config = dict(
    n_layer=11,
    d_model=128,
    n_head=4,
    n_kv_head=1,
    head_dim=32,
    d_mlp=320,
    vocab_size=32000,
    activation='swiglu',
    norm='rmsnorm',
    norm_place='pre',
    norm_eps=1e-06,
    positions='rope',
    rope_base=500000.0,
    rope_fraction=1.0,
    qk_norm=False,
    attn_scale=0.177,
    bias='qkv',
    tie_embeddings=True,
    parallel_block=False,
    init='uniform',
    init_std_qkv=0.0509,
    init_std_o=0.0,
    init_std_up=0.0509,
    init_std_down=0.0,
    optimizer='soap_variant',
    lr=0.00949,
    beta1=0.95,
    beta2=0.98,
    weight_decay=0.1,
    lr_head=0.0159,
    warmup_steps=200,
    schedule='wsd',
    decay_fraction=1.0,
    decay_shape='pow',
    final_lr_fraction=0.02,
    batch_tokens=[65536, 131072, 262144, 524288],
    seq_len=512,
    doc_mask=True,
    z_loss=0.0001,
    train_tokens=412600000,
    steps=1934,
    dataset='wikipedia_en',
)
Each number is 500 + 40 x the weight over its row's rms, rounded and kept within 0 to 999. Layers, rows and columns count from 0. Numbers have three digits each. The size before them is the row's rms in percent of the matrix's.

# down: layer 7 MLP down (transposed), 320x128, rms 0.16, rows 169-235, columns 64-127
# gate: layer 7 MLP gate, 320x128, rms 0.162, rows 170-236, columns 64-127
# up: layer 7 MLP up, 320x128, rms 0.165, rows 170-235, columns 64-127
down169 101:484430622543538512546476449524525468555501536498489497489575460462553516498481567471439535473499480521445495527484454560495517495485537499526477544472545516589486512490485466426432496549475520
gate170 094:505499521427571484516517508453586511551446513581501481445473533593507517515519555585550571531489538529464526478445511536504573525502505459446530438500465492497527492516577478457504527511455483
up170 099:516486571544525545499520515488506520446486517475520463528473487511475409488490465510492490423422503509468479473467527571530389549443467464429554571484499527525530496571488519466569530479479502
down170 106:433533509557525540574599468529507547459545428530492514480543519485475556509459497491440472478497546555489545519546547495554434462448541513524567498516389525553521565516459582501511540464539493
gate171 095:500476507482508486424438588490512535395428512440497412472535543516497459504511573573471494479561530489450502501448473468503499478532472520508501572523504460471513459482537541521446578501514553
up171 103:551530497515417512481503515537493434475465547522467496527478596526535488477510506497518515552434524453542422546470573515562517523504513538497511458461557480475581515455549482475543420555481504
down171 095:507488429546498449513469526480518512494466475538484510548452502495537590501575525543471447505421544510492472481468477451628429545564509519481479499491489537477577451554464576436463486575451498
gate172 099:487589461534548476510464575496526563518433472477423504431494495501488459450520465473549411474441536490423449468448562512525534520546538523477501529474518469539468539495523518547538494485552541
up172 086:417547462475501527514529432524519538553466577446515480547573468426524538475470539501453539538448466555466521508501476510467464547479470558512480495560544520601521523552501456497530457440467498
down172 096:445519543465576478566549504471498520524550490445468527504499407503517579552517468525464462494456464469497448435505492525503484540507515543512617526545498496516506527469471456443537512553476470
gate173 103:538499497466521489493513475523512443463458451503544500488459514521576538502501510528395575491517470489537436541441446448523592532449486452504467526488510485473521446498515509469499506508523501
up173 086:599517430486576527614491465551516530441473466540532532517511484589535496480606474466522532550433484503520533503536520560516500554525494458427554566481476489471585430502473497466558458524454501
down173 096:545535506476495500557499515565495592504538462496534540516458512488539510503452437495459516386545497502526550442492502505546524553461492540495479538526545544503484573487519481477550474539334524
gate174 104:528466507508555508579557524476529420477464405585517556523495496511471482533420491517510491476539544509456425515496516498477503547593504579480526484521529491497460446565580553552487522492517503
up174 109:465413499490455405557492488496586502519544485480475499475498554589459503483493416506489486482530472476526519452519571440559539428525466523586517478520484454518514471496531508475513499545513415
down174 113:534501545451533440545523468517458457553543392551462468536523539487453480481496484523490435522505410489509445555616456413452520477497437572568525532497547412445558484536529480515536513432487520
gate175 099:471561558468468481462528514442532535495445482483483563519447558410514514546512534432514480433457595489531462464519476464461512469529514486450456537555525538496499480548482453542492490463428588
up175 106:545468469584460527467542500568503469523503566567516493518478527630485500500461464538600540503461477586493504547491515466495523509486502558534497453501461504477497543507481526506458552443570535
down175 111:478481465488494530459517558481555464503552496466525533444500487552529496476485588473473530461559449509547497475512533510460446478454509489492498490460510448545587481467488426561459591472425433
gate176 096:483470489481518498524453501493502541573507563552512543492460537467501481522484404486496499552401479524469498431493480536513483547497482482570491501437509446542484455501503491522484515527482535
up176 102:464543503461513509530588507485479515516472513539529559499423455541491506433512461467478523469429553525545565437485458438378528482449493515508532537485507511505483470497480411499520454430503506
down176 098:502478471570496570618445530549502445443502504467419502475492423532457488461577506487506584483535495540493470458486497540437383481529467512522545529509504526463501524473482515441517501506465493
gate177 112:505516575562526437501534508494489479535494611453496481426461578513498497532557510565480492497465523591463426454444565447482480489448510511487519523472452488437444552576502470565471505517445458
up177 094:567454518499484522511507516499450482526467450532455497502449520472492499548518584527486512437528510594507476491550519472466445559490552526487489482465474599469532482518450488545540476561496577
down177 089:478467509451536471545518492506515504516544418500517543551521413570511460475418473421473482507516509430517479489443486518449522500461443524522532464543579457550489499481490482453467575401484537
gate178 110:496478545509489504507565487528467590424506446508499561528449488510489577525543570493542471490490526531573491538481434543487537445484552524552558439489487486472541507461419491513500495460433478
up178 115:545464499501573524500402495475510528516500486521510477413476452456525458474447509530441436535458446474569518441509551452452445480420534543448518526452501459537526511598489500491438531479465533
down178 110:414476558515518510529526457527526463514516510462500456522503484449487517475489513520438490465473436446601507541566507447554494482548450472513510602503496519471465482500483508445462567483566529
gate179 099:551488467553576446543529483460523572471601489552512521498499514511424447472489522555489580460447529485481497419568511536438505536479465467422504530533480461512565534489516504451524560536474463
up179 105:494482482558545430462470452464521553435416456472532542493515570501408482462494496425499515557478535556543465507535541546550506506456592495464454592488439513487534549565415536495500491510489504
down179 106:486500458457516465503507503456520599407431486458479514503537502484475477450451424462537503490505518560558484479531519555598418536500502477479511453600431468476528552500480494556481484504487460
gate180 106:509567517452531487505504472463536495516573485506491476517521464503462469534556490534512532474509475513503516467510456557477595458464516534464467487462542532475538402466545515570559522516527524
up180 102:497528460496510534394503534485511542470499490563546437530492493568435500458466514516461516464513498553474542458442494501494520509462492517517531430503467531494485459523473515496504474541501516
down180 103:445468498540476515509541502509451480459446555487500422525468484537519547475544485515512573474462458444513548425498492533560424480459491538521545489461463453467445562506587474433459511541485509
gate181 099:471509510483518457460552492525521493427535529486469509553533452440564537451562522532435540450522487503461502540508562468444498494472482536437468541446509436546538546526549477563460485506470583
up181 094:535505498540540495540455550497508499548452479470524585499449511497484475455491502497488458560488550491520541509438458428498443519448542469509484532527465476527529543579466419503589556473466539
down181 104:502474453432560468505539481502548523471499502467486537474545576515463490405499503578459522489461539531523476414538549485436501546457557475428509511432488468465521473503515533541487441501554507
gate182 097:531489487468435437496399527540525489512481532499459516486489442515554472461503615517496485513558471453436490568478554538479447466532517508516425551534567512512507411445530546543557510533533514
up182 091:472461465455579485442492502507489499509499551458466414532535560494440511521466518404548534495504523465513505489522495515445517466473474459488518505528562505546510412542443504465483522399481545
down182 097:537451455517580423551467539520544424469520516475562516503539501454529484510459493483433534454538500500580563505500560509471538442481503446536576564467581507531533490494519503514493543531460524
gate183 086:532476508464536475521466531453532589474498487543490434532594471534486454547561499523531504537500542477501479482448505505480516543508534462525501507526431479586476547507526530419452473534507537
up183 102:455527518475444501545484505523547462543413587576551449475438553565501543477446473445528521484520453490508470451512524504485445500533422500501428522559490509478442477466438519492455498561474465
down183 091:522471514469510521506521502516439474535548495493451472515543503509527464435552426573563447529518484524510487518566511429422524562539460468401551512549488514553543518516581515472494481471498490
gate184 105:542505570490509449462546531515531453460490446502424497471568592481484436487475482507492512521511524499486495533529529475455576508490533525474463583567468492527524509475464509520434545516512445
up184 107:552497518489530498537499473509442447497463459436534437507520488458528435565551553510556476492548505475446487497502464477378523493534544475496537527474570477501499458495531492505420455488568482
down184 104:505473537478501546474498448486565460474463416524527560495488552473523503560468435504421487516443517431464503570556469504626506525517464475507464518498474462562474534459548481542478463463536483
gate185 092:466476416464536576620499517503518534547452471512483536523514503508487506520553436496516404489454539482530562439495529557515440457453572455485491567573556521487482535456464460492486555526455490
up185 097:483401512496504463474490504514558489406500515453492490459480474473477450486556487539529491533533458540545458537475395444383480543538542508550502452532527501525502443518539507499555504496540490
down185 098:552527537519493475463550455554443522511521536434526519578514504470552512477521511521536509488445455482591519551471452509573458523537493574476496466483510490547525543508511498599458407460489524
gate186 080:446511551535567461547546498501525501460487519526488473522543500506448461484474505541527528541500536462515516520483507563513555551480601523447468501538500465518489502467449508521499535536565487
up186 099:444503534494486466529469510443530504528487440480408462531382574471502472515481521548506496508478512524535499563519550469552521448523481480483487479484564417503436524583465511543542493530507479
down186 094:451536508501514569512546590569512484527494471572568488498476502547532473472459540458484516527518573477557432473559441484428524506464511424461477582472516471513610406498404511488499515439535470
gate187 108:537484439469549494502458454572564504513537444551518512524401511462489457486467556549409492449561534517507541473522460450464531515430566508477583475455549477492484449478499532507524506499465478
up187 099:504421518495463495486532468465573527529502535533535487484403493564559468516487530505468494444599469520491524603540434511488533481453522544470416484484523521475474488506533438487490488496517492
down187 097:552492522465548444534478552494469545476481517487480443491552586528518528519451556462460562504532486488436490527440505516546492489553465492533515500568430506472494523538566477556531547534470545
gate188 089:504495613505520453447564564535513456503558564470510515482541450480483483528441532492543489522492502549515462466469466438498530492539483535488577507572534450453548605468499427493425533515478429
up188 092:529433531504507533532380524537544496460558485520471456407543577469517496490463501535530563477507519468492505446555550530509532488523512462468538447509442522483516466465503550505460471506528552
down188 099:556486476545494557579538485433547499559547452522427538453374471504531482539513549515501566431538537509473583491487511496495466472536509507542489548521541508458514554515499471545551542482566525
gate189 101:498506556475552455446441466501465446516470519538488507538465469524504549445546498544421541518573511542496509577501431455509475513521526507462406495521446545506522549505486561512512496512451503
up189 093:532520543490494493509495482467502532490481496455437485455476472482491492502497482496498519493542500588545527496560517465466526436475497507534403576518522466482447447497463537543506473541507516
down189 101:508555464504535555574516531493515536506541525518450543492500410498526475619487501473506447482465512519526449503589540491441511486482511436487531478493528493520470505508553432465460462504409504
gate190 094:486550509549509464508490526464556495484508582523557459470463434601442469514477614477477566507499552486498476525472487478496423522439520561548550532558454513498449433431496489543478458467482483
up190 097:559441456506549495515532533465464441552450578537541442464530442515496484494525519497460540530554550414475458499441505468417548496474457464584495484497519466532485468563504510455449520479563502
down190 112:459462512538549459561533506513517448498478579486525546502534405514481492488544579466471501484488471456459478493487524541455519438497451539578493540451496582467499452509560535625465473543473489
gate191 093:513500503582474488499489544480568445545468414442460371518508521529483492488513490494502485506487487482474528487481507523495538594495552534468525503444521469453559507478450387485514545560455553
up191 093:466500553476541516488548555457492514482523467496417544514536549506574539562507497491496521454490458491471494462501379436459587522484504474477520452569478578512547442465455512550542473448451549
down191 096:516448482459487490480532477457463584513480516562538485492520480550551463474511532531533465555516545484508539493448539508459455529477497518569450510492503463451516496473535524537453460427523495
gate192 104:530470507568419426462500525535514537439459535521531509500482443505481420437444546552523463498448519445539506548452474589427461525469505566492499507423497496538517487476489444526527499569475535
up192 101:473502528518444489472465475497505429476446523446541535469500538541522520535510527513435471511474449532452477507450551502560521463536537512490514441433520510490453525508531515536518499569494524
down192 106:529423471461509497476518534541513510514478500441511434448535461512515527419486533437506454527531475377535562555477517577555530554513521464497531486454473522485555471495501546528544526495465522
gate193 103:485551480483529523479523531531435609535464472457451539416521462493486491451509522507573541486484541476528518563517480479443565560480425493454513504506505405514585541524520511488506465467527564
up193 098:537490516564545478576477493436531499469484484509414487508469489454435504476488518511523548569549500438478551489533548454505507531455521524517490568527451453584442512466468454534442436486524546
down193 093:486505553516518495427437525505530495552495543529515527503508429463490511500485521443499493433505479500518468536459486488467455494549382485429520527502503499459461529454577517539560463464421529
gate194 100:463448508547449493462521569530508469522430610529471408517491492531569521510474505551475468553456434537531504435537523495565527519522533533602475414490532474492474521499491540477505529571497445
up194 093:490476523506544586491506520489541569515585424518480539522598566521504431481426506496515524448482551508515520503513506528458522473536502525477584579509501521544527554537506548453423518506551567
down194 092:467439515449509509506580467512498489475530513484486519406480428544500589440519513518550546518442621534531557530525489513418409461560484512432465520536464513518481487480453557529466476542510488
gate195 092:494492562404476491540457474481451504474567502410515506524475555452423479583492475500528464509467480573560512501462443528468560541489521536535421552492462541513467470579520561438590515552515518
up195 088:452556566445492493513542471542520473576576517491473461466460466614554452456474474512544511515492497517514394525561515524461473475502468434481492492451482512482501427550500492444547475615485490
down195 097:495467521432516502533439461538478493481572535488530453526533469525471482455537468561531444463439507598499478496474493497494504517497546615543527489495436517524489519602503578476494502572444450
gate196 107:542460494423518479560426488567496529510505508440492540525454526472522586456491490491490521471493536570465561495449511506532529491499531490451515468507522506514471573417507501505516468494512486
up196 099:494421539466594521516530496453532528468487464521572511482544481519495501575503526515544475505538500479470463479500509503514483506508529547470501602482547593520488517541448467500509490534473454
down196 090:503560508453501427514533500517534501504434548480541498523517514471484529460484529494467586498410541467436543427475484481534514492536470513501481496499478477492447534553552530541465490478663518
gate197 098:495494529491530520473457574571486577453484552517450506526532549585520342529530510471450487480542472463439503501499496530468480528463519525535500527452493429511522512583537449478517514467469463
up197 102:525450514485483543457469555432459486483477529486527500512438570509540439432520592476527497565427439497526459456472535506543548443473498502513548510561540559467525551511518429495553517587512563
down197 101:525510470520458569445483465491495509511556550539523572496511530536492555532517541536555475651503412510463488512499485505524507441527470477485582519531477544449487579505501541533522502478499509
gate198 097:466461534505503459473504439416526535418519456494441536549443457549566519448495466450401523525518517535525491506441527563459520515416510533562504531515497433515464521512551491474469495578529500
up198 088:465458526420513539536508520493508482502513526566494470533446470522524513413430517554482498485460491486483521432517473447503460423516504477493539548504533510545596511508447443457558484466432433
down198 092:491501465581522449461439467487537521535480467505496513518470515532495488402532447463519536449517509533585481504483522489516523439453494554544479509492452420493465523511553519430495495521451537
gate199 096:579495547472511521437481438485570503501486503525533538542493534487519498560452579528488483406485516532518457524523502448398441546575522425510496391547585538516554541561468434472517546525496437
up199 095:555431543497516513487479503468440448501540439499487538509523481529524474539502440490531546547471526559494523496561469503490416466549488473497500568492540432561473486568537528505463469534448528
down199 094:454436513490485481546451578516489469473446480510514563477485468521392559577560529478498458523473530488539488481504466458480397558540468509477528534536542441487453526481534491522575420477556531
gate200 085:475383532472486474520537529587438579441457424490477558544532443470486547478449467472527494408524429514489491550474511527463448451454583499510515510475555493461473549430502443486494504468465507
up200 092:506520521538513492544499584515448506500543549492482507411514476436496525532589492446513530546549531491562519516479496539522511538511469481514527460520533498463504524458570418520574457392461522
down200 094:518479513544484560412479443424511518471485469504573461468469547477576501531500452510518486514431515497517513504550493493527451469555544488501530558470510504503508528541455541406444509594504437
gate201 106:466486505480574469506511441515530550528449504467472477528519474558537530546493508504575528497424466540510548481525472485537526498536436396531509480367512487473526514489471527569545590488463518
up201 103:425479467526508498501469471469472543457492458471530500466558490579562572421523542517460483439493482492473440526500494509462510454456460487543503472523540539499467529536548530508448500408502530
down201 101:497502530484487581503452532457533519511459567540525442461477539514526538615510494512511608519480545520452510414520521543493563498482447469534423502564516493478497446577468526503461553471578502
gate202 109:498510454443496513548517482444515508470446477515445486491508513574510462509433523496550563555456401530557470403498444475452530576496495466529566563526502477413504496500466431460496447462460506
up202 108:486447491544520466467495473603490484485438580456502523541521454512542452475565479527545455592500513584452508432497550483527474515459529458485529442460471494556492557451441480501496512448506461
down202 101:488515503500527488460538476555556339410456571481532501482524547508486530490488510535542466612547511448533461504494580457528509499493462514494484509529458520510497491457525508509549550525513496
gate203 112:487440513467474527584416567617457491493466476530526529542517507501487553492517467473566516524511498438512515457539522505458448437438505516430454519516565460553504488484507498479478496507542448
up203 093:448563468491517531564485499482507503535527543478549513515555555455454536493498474490501481511403585505414484521482558446574526449509498508510515471514472488530513519474481526525533543491517475
down203 090:483531514500495498492532478593474461531453460573500455535450536522478490539530491571460625517513505425445581527447488497480518475458503472529426493478494480470490536453502545493497482536598485
gate204 109:415518476536459517555490515526475510506540438490497510446550486487549443533494517532526468448462486541466502410543545500465533460490543574597480495486556438513442518476524499492520474594457463
up204 106:508448554503473480539463460510458545539450493482477487487476479507433498459504528498480554484532516525573553446501497507495514384565503584488537508537458504580533474489507515471468565561528484
down204 109:488481514553505462496529534480529532517478514574525430478531573492437508475446525562494431487455578443493523490531564478502513583495488507613503450472481511529456550471504523498440370533504469
gate205 098:468503514515454492520518510488463497465512520551500499526493561505528563479484468525496483481508501521526416503507545522504588488499453522530567533539490466474558491475427645514486496422471498
up205 123:434525554571562478474496505568507482463497494495524534534582471514511541434495496488468508454441432541547499491531499479457438523500516502491456490456547532544425581489518543478508515499602523
down205 127:465482455521553471474480526532587500480491458505434454468513496508492552467520499503494463472466501541604526528513452520539445484437545490550441458522515501491405512456465478565566441583431562
gate206 092:548457490507528528486501475501470507502425541489448524518507453577580479452520496545518497542459483415522493444418529532491470582535487505490550483480492474517519579459511513469520493559487440
up206 104:483549509498472479534478514507475490450435529471513464507488481518504603557497478406533532530444482473470461567374493497525473562495514562503500483490494539511503513448491497418487513494462443
down206 103:478475451503465543483545509558505494475422501507407401479534570488545531551594441527505470553500498481492518512495506427591579494507421433466424515429512526478492533427439517445507538530471522
gate207 096:476487555532483506405469505457528590551523576552507481514483557480537506413478516520522492428521462530516477514506502466461540512539520580551490481500493493474490515574490504513441538505474482
up207 100:473542463521500504492472513557549505453529509526526500546535513432442510408490444564457559498473558525430512520491425534495560506515509551526463462478499459494513465533504550491490452500565515
down207 110:457570474531512530457399518506556510511514477461466461541569451471505487488534497515462551481583446523527487490502426517467401497508572529473443573572493490480469436479460568524509473530552517
gate208 094:529533458476464513487566534474432539515554521499574531487516613507494528531581513428520492512545454491562538565543451528521561456520456518509522488467551527554507472494482475494566442540466487
up208 106:517460477512586499494464525471468425441532542541552531510502523474455494528537456452485462521464535579540455513469453437540483492482534532510504521487508387511536502539504503477516486558477488
down208 101:492508547462545517604468484488524484492484449512534478442557507532465454458486481472508517482501502467463504445426460574509584503473478456550510449479401470541555494456513518473443494495503521
gate209 105:525478442387471464465523464483538539518499498499459496445513453499479509456443477457469454503508645533509479457508561540433524553533546430474532549432493491448512462496493567474498531500498531
up209 102:558502563541508534563507583545514496520549510549452419518490489555539517517512504419492454399488479544479470553508509494437509435481494547549480517515453486513555558499447469426549497528519493
down209 110:506479548506507517522459533553474439458564469472393482578499539505517523482496576417471480561423457423561473557525556518520466446520455410513495539464485425498521475570567437551503502537549482
gate210 095:503540432479533503512537493454488511386530369576427509494534494549515526537497533523514516520480467487480458467488459515482505534522524533505427539518573527495510432578459484515487541533485476
up210 097:481479595453453512513451472463581524498522554539515449445406519535501467498528548475486473440554512566561455414460520486511559465503545541503494538529507508488514562476468483476495483587416536
down210 099:577551437554513497519459483547444498438533548544505510558526465514513429535504548435476519491450521478466448477609511497526501549524511535471487447535533491482550491521471515459499485454390448
gate211 076:508405489475469600525567534462521472470546457479554443537527474531438493468491499476519500454494499484568478521463493486435480441474442464564515515482493515515480495512543479502492552459532419
up211 099:525561536512501513534452498531522541550560546463487525555466540427467471474501558508492466485530537522429567480533546483477425525511486535471500524478503501601488456454551567585473485550536527
down211 101:458486492536515539565469392491435547542535529495484444458531525475500484449482488496504569526530493520504476482494523528454505444497468497498511495480469482536450423602555541535469479537503508
gate212 101:516565521512551463520516512490445499466528483477441515478507563465494538554549572530543545459518580493452425530554580485483509557485525516457481422482455500474557577541486520472489470501485515
up212 111:458528535552465418512471479482574436469520533521505511539509563475496501505479464553495542431473510542523547516523551495539522545509451494504473512533524514438572499510465566544511513480507471
down212 103:508468539506519516454509491507503474518483504512482478505501529466499496486517525561465489534569597488495479468473473481456454548514501549406562501569499507415484460560536484509502510561520476
gate213 091:498530558469450483485512566455502551524412480426528487514525523501516516498552543574554492534563403485489519571583473478561496478442532542553488538516566527556424503476475541538441469497552526
up213 080:531488463489512508516570442469447555486417527450498489487502505438466559462514563552478482560450514488543509494450566454523539500530468472525542485509472460551507459473472437494500451530621492
down213 093:469534514487552538509485488541557448500592503504480450447486471483482497434488529475478545492510533476463469513484517523551514546548457486489444451509506481484603519437481583485528536483525549
gate214 104:498463534538552474539523456464452463568458491520440483530427508512514418477493479511434538499469538520450568511471447504549509522575528514502472460484486475470459543500564502517514437514477536
up214 103:565528494584576575508470565605441581492504455552474431482510512543489550441514506444559542554532465503504497492552467514482491536494568487523536441532455519506524488475419499427437500494470529
down214 106:519416512543565494535439424486481472509478518555505468524547484505566444503525482490515460546480469518438570527456476534537463558458577436451472436524478479526457593538535533445448443518519565
gate215 100:464558498534471516482499548497535533511492448521484488449484495548486495483523487458505500548459568448420493496576469494486457533490523436632563468454555529568414526524503494520438485505513435
up215 099:542514494521473521519502470508520521461498511574478523446541490473498502486497489552476555502507489501495585449457561524491513500535468468503527459505544476444572518599534581504489444460502478
down215 097:488527492543495537472518537512511513509483478546433417484502502544513500486530405527538612548456513492523402511471545504460457524545453459504559564493493467512498423480480438515480507561551507
gate216 129:455504529496495468526550469523528482522501549458521555530473473458473483559479439477493527417479516497553422478581514472513538506455580502555445558477487470524525543457536414533563480539501521
up216 114:495566546467476524496469532574498517562520477520535565493538525466494512519477578438431496530486503459499484492564383555571514527495507473559479505525588485454483493505494461472456496527487507
down216 093:474483505499456524533450510485516441466498528477471492536458458408512492561473518561558412443438455468479440515560524486515496493518535476520515529519537486515453449456509455475523539524512467
gate217 102:495501555484501462479517449466566512472563555531463495418513477545494487529502499552482509509474505482482475530493503541446569491569590507582482419542509492474532521437572478508548485541515532
up217 095:408528480471492483422530485517568518443461469426510482481512479532533528472508530537509506478486470426495470498605526476520531544508504502465486419498433546482512464485499535528458443452458518
down217 108:518466479546541582533535480544472485517432455518530537513516551440513571487511453462460534464553499499494547481439479529546524478464436502477562493486470549487477510552502496534521492418626591
gate218 097:552487523533544464473487483543446524594473492480489532513496558522537535474545530509520545465488468544377515529526487510528551503452475466516524525492517560561509409490548495441478508559516499
up218 104:518479543481551523450563546429543478489541437436471517483525524447541426495489460535508524490507502497547494515587492373504526469474450469529510544527504546444508475533447504461534577457505503
down218 108:470479552507565497517531538536558506496544531540490530559423492452511551541513456448452540457559465549550476496482469395440516511539440499550515508463523589538562492517492525439463474461467451
gate219 092:453454523582479490493554441559535594481428403547498522539493444542537477461489508505492548462503503486516434545509563528526544521442524538583487498494489450534444560446527543476573491504392478
up219 088:488529511503473475468505506488479491443452538535498539543579510464482504560550454431556465515486520471539523534407412454424506492572508522525546508503439480508474571484468535500551455514524563
down219 104:471477469458530486503507566467508492481476462425445551463495560489505507456478532568528446514485435470518532519512390568453485497425471463502501492491494525471451484476450509573524498492529541
gate220 101:504494502510505572454497510483502461479481553519476487573492498520513539379497509464567444483502531472535414496500475493483447459464433416482539437551504519437449501510558462504508504446530504
up220 090:548569452487549569560518487589543484514559453529518500481496570514518476570487507538577486505449561467489508458495481528520540438502486402493480501463523573457513467492553456520516486496504492
down220 097:531479460574450495528501517503504470416529463559492469521528544504542529460477453476510488435495551433511458470455515533570494541497449451555515464427466552446374487528520482519451475488499532
gate221 097:530429461547564477441461494522462495491489457432468510536473539467473459517496489510463577472470513485442498575485415532513489451482432463488483498478496482435493442407450520490504547515522472
up221 112:572540538474526564472495500569430518469507499478461559546548462545544498485543558556503504544489479467519541510538483514375442491475467560494570511507524445497510474481447505511581539505614534
down221 101:464532540542414481510496538496454450491506492474528471519519473509472556579479453540434488473531506512519512513464481418493499457467510547481540539549537502626493505463472437512436493563518442
gate222 103:440489492520467473498517477488481570486525486529550510541464512512503513522490501538430573500516411429506455498504563510422587568414514574533529496507566490463527464514441539547449448491458525
up222 103:468527492473447478483509480514518536540460478510501480565512485511530509476521460550494476572485467525535470437451583511502528418476456499513504459494566521488622495560525526522507517459447465
down222 108:476506522542469563440497491449511500577543521472523453508505456503505502483511569578534523584410458406488538475446544543496490450504466459442513514570531460489539518433466535521450504487498507
gate223 100:488487523494496450510437545452452493532523534490458540517499576544413528461475489547476477495479530547479572565502516514576507458523512495483557534560506428502495526503471461547481547508512552
up223 101:499512461466427504477515546436506452516467560465495444439508466526514552498465442532522451442493508525489491428542508485461504498499522521456494507461466563579413418434543485515518468461483579
down223 102:445468533503504472557479554458487507451474495487578446472465465539514539584443476510508461515527521517450524487392521493478450528465532507518457492480498532559521519485531428510500544567442552
gate224 110:592408551446499429511519458479502473487436486581479543514495463488451543428489498487432499520490467472536534502468507556489551467430529477565454485453443543496514492456536476513488503489561552
up224 088:564487543452523536531554484440523515523508493483510456517506536557484475551585535509456495480461486566522533490560598532525464499515511515516466459452495457445433528562536504456386526453475625
down224 107:511461462466513522457531420546538504526434467546452516570490485497504430456506511520482570522538569474571492528502476540398483445526484503477498440529489533444513545513460499520440486472553558
gate225 094:448418519468495472456513452482440516545472482542486544471420540483421468550503444515445473524490467520469492394497501533496525504486478500531456567500530447493461456495477488440452501514460564
up225 104:558446562502462493510554513534503494525412475530490474538469476484421420519446467511451486581507417504468480490468523498486489389556531537503435581473470516444434472538534457494488488508504497
down225 100:469431473491551453438491488537403564453431496492536506473482498468485451531470501497486515457471475418444476537478513545531522428547448474548479493523542458449560512535485463544526524544462498
gate226 104:535524459458546470522481473500525514499505456424420439450488495564580507523491481501483529502494469441493483492436488509463576497517536442500489579508561517541464471522492563425487609433566538
up226 099:475438470442494588481517533461539484482464519484545553529495458542514459423448460473456532564447493483512423481460519518576461460535463546548552494501464499499512506509508532533486499431461501
down226 097:519527544503584472460555461510536443518503448509465509485557489507507501561466493537468563500462520507494506513419492574467514479461499474486521523507536437427499514598499560434491596459494532
gate227 104:519502560519548518481465502561576504415458557500524518530495487489486507493470460523500493435508545461479469537511547541427422533478480530526548518477563531472402552578563431506499590564523583
up227 100:519492512442521555517517557506487545506509531476485482513499468509529562486531460595496506474576508512556485448448538481472440578464510544454518545413563505461546525485488572483558466541568511
down227 104:535509533467471543445495515486562464561561474461466466451487455486449437591495517441478470520535448491566467503538573468545473534488457525529548560544587486602505428548556477438537536478526563
gate228 101:491506502434474512457484479449463469483446491542492476541465510556533431494507518550542540482534516468570538476536487490523556407483489542541533494499487489524503570457473491570464458489467508
up228 117:454497514469499517541472495485460522472513524502460407425468484495477556527499588487423446496471436572463463433523461529447478559538481503466523432450520559475567441525594541494500501512501504
down228 120:482509503549514545515493531494469506517517456495514529470404511521481538585495510463434427462484473536524480536479463527524462524616517538496494505447492518493489434496556525577506473498403551
gate229 114:447479522388538540534496527550490477505536493464499533459477424499469529497485539505532471484483557537560535468453584576446506514364546460471507474510538451577495536521536401488500528508555496
up229 125:511507490437541454494485487477490415478485478503586492532553509488462509525484544564492495514552518530425495439501451477549475556490465564522512450496492516592474514514535522431519553458490404
down229 115:511463535483556465523467564485482458525522463537459448541492494564454513419471517559504499541571536473511501497490541503496496542470498522502549508489430475499464507486536534377453545508526447
gate230 096:534452504456556543480456505481500492452458468468544459465554530443519472484436472491541517551528489501459478477478472536577466488515489484485476547490520554576557455536498474469501476537487481
up230 100:486508470495526531539466443419499490435519443511514478501467538518595493467506467554542489485487465578489502460449518503477543459475552446455477503587498516574569504498464472458532519512519504
down230 101:507483475539533521453498457467461492490546548510506415526483512526475506551513522434577518513529533463505535528545539499579504582462520531494612528588515464510481415502457510534559483514431510
gate231 081:522554520494585479464538486527478489458584558572464512501527448470477542529605449496409475522514555493506488512526439496457550447462518502549502471528530524484521493511564605479528517570474429
up231 091:529476484530483425575527402411502455556374470512506526538584464605500495533484514476486472554467547444523477470536484452419459476502539516488468499502550504560545560504450552458460476495530533
down231 090:501513549534438417457548511560471487548497458548475494470508525475449522509563486500489538473501489519475473526497503461532475524529497472381465451511571468492527547467416506477490480562525553
gate232 102:504518563501518498599439548549476459550499563525494562482438479455491544471490460487497475476446506496436449447546495457542518484528454502568527545486537444485510509430466455511454546484535524
up232 113:457529499534544478446438483444510427517534568482460496492469524472479482487492471505503498452448525463487471489541512523503499504504445524503499556535432494469509455519475572524532534487487560
down232 108:454515513528565454504475531441451503527518462510515537453486443521482483529454460515484500477479523498563450511515465448433469490470403491576511553550406527441509458477484466484460492519462563
gate233 096:454537587509522461478500559504456551410471433554443520463534487492470445541475546448493517485482545494512455476496455509517521530492554570474451470407459429471514560528470505507513517511526497
up233 099:508458469577530480553453511573551565440538478446527600524534499518546567478387498574480491491502497502478541481514482520569530481489504496512490487525498485505456561472516419535595454487487433
down233 104:537529484472494540510490433512488443555548554495490504520465448534507524530563483459524532545494486526471565531453548468472469519565570446572561570481516573438475427435484464565453465549582555
gate234 103:501527478554563533524526558565483554486500505498481449508542525447469495458484510533446479444469531513498500470453495501497479476533533543504508591546566425536462515545533521527560508389526450
up234 110:535423450411512480449571490531493417509420491472505501529485524530532464530548545505517424505498467474520475549499467518445467597440509417495498473490471511469519525539534458453462518484521454
down234 109:562481583535502522499451461537534432516473497525538580482427421487489485542516495514551482549469507442468527497481537455568469522472441473563421444526509439473505537496489576495547477503457394
gate235 097:495534550566476476443529567506532500511491501432539513474421557511471494515491572549482584470539477460529529530537491406490530472538535504535525443426481553460486447542477505528438481576430578
up235 116:455525517514525548551506504558567508411484456534468533498510533521459494492490474433506392533485461462540458437552556477491491501426503458577523508565521537497526501572477539486478507476559578
down235 112:427453504498496507524491517525528539445464531426536441458489501472447551484500509494523433516520453449548575507531518488463446541467528445464519491560473558489503562537475539524455438367437551
gate236 096:477533454452534517508467506467487527582519555428416470481423442488514464446490523494503510514519532496487532460489618545503461465563526535480472463493519540505460500473503488526511549482601524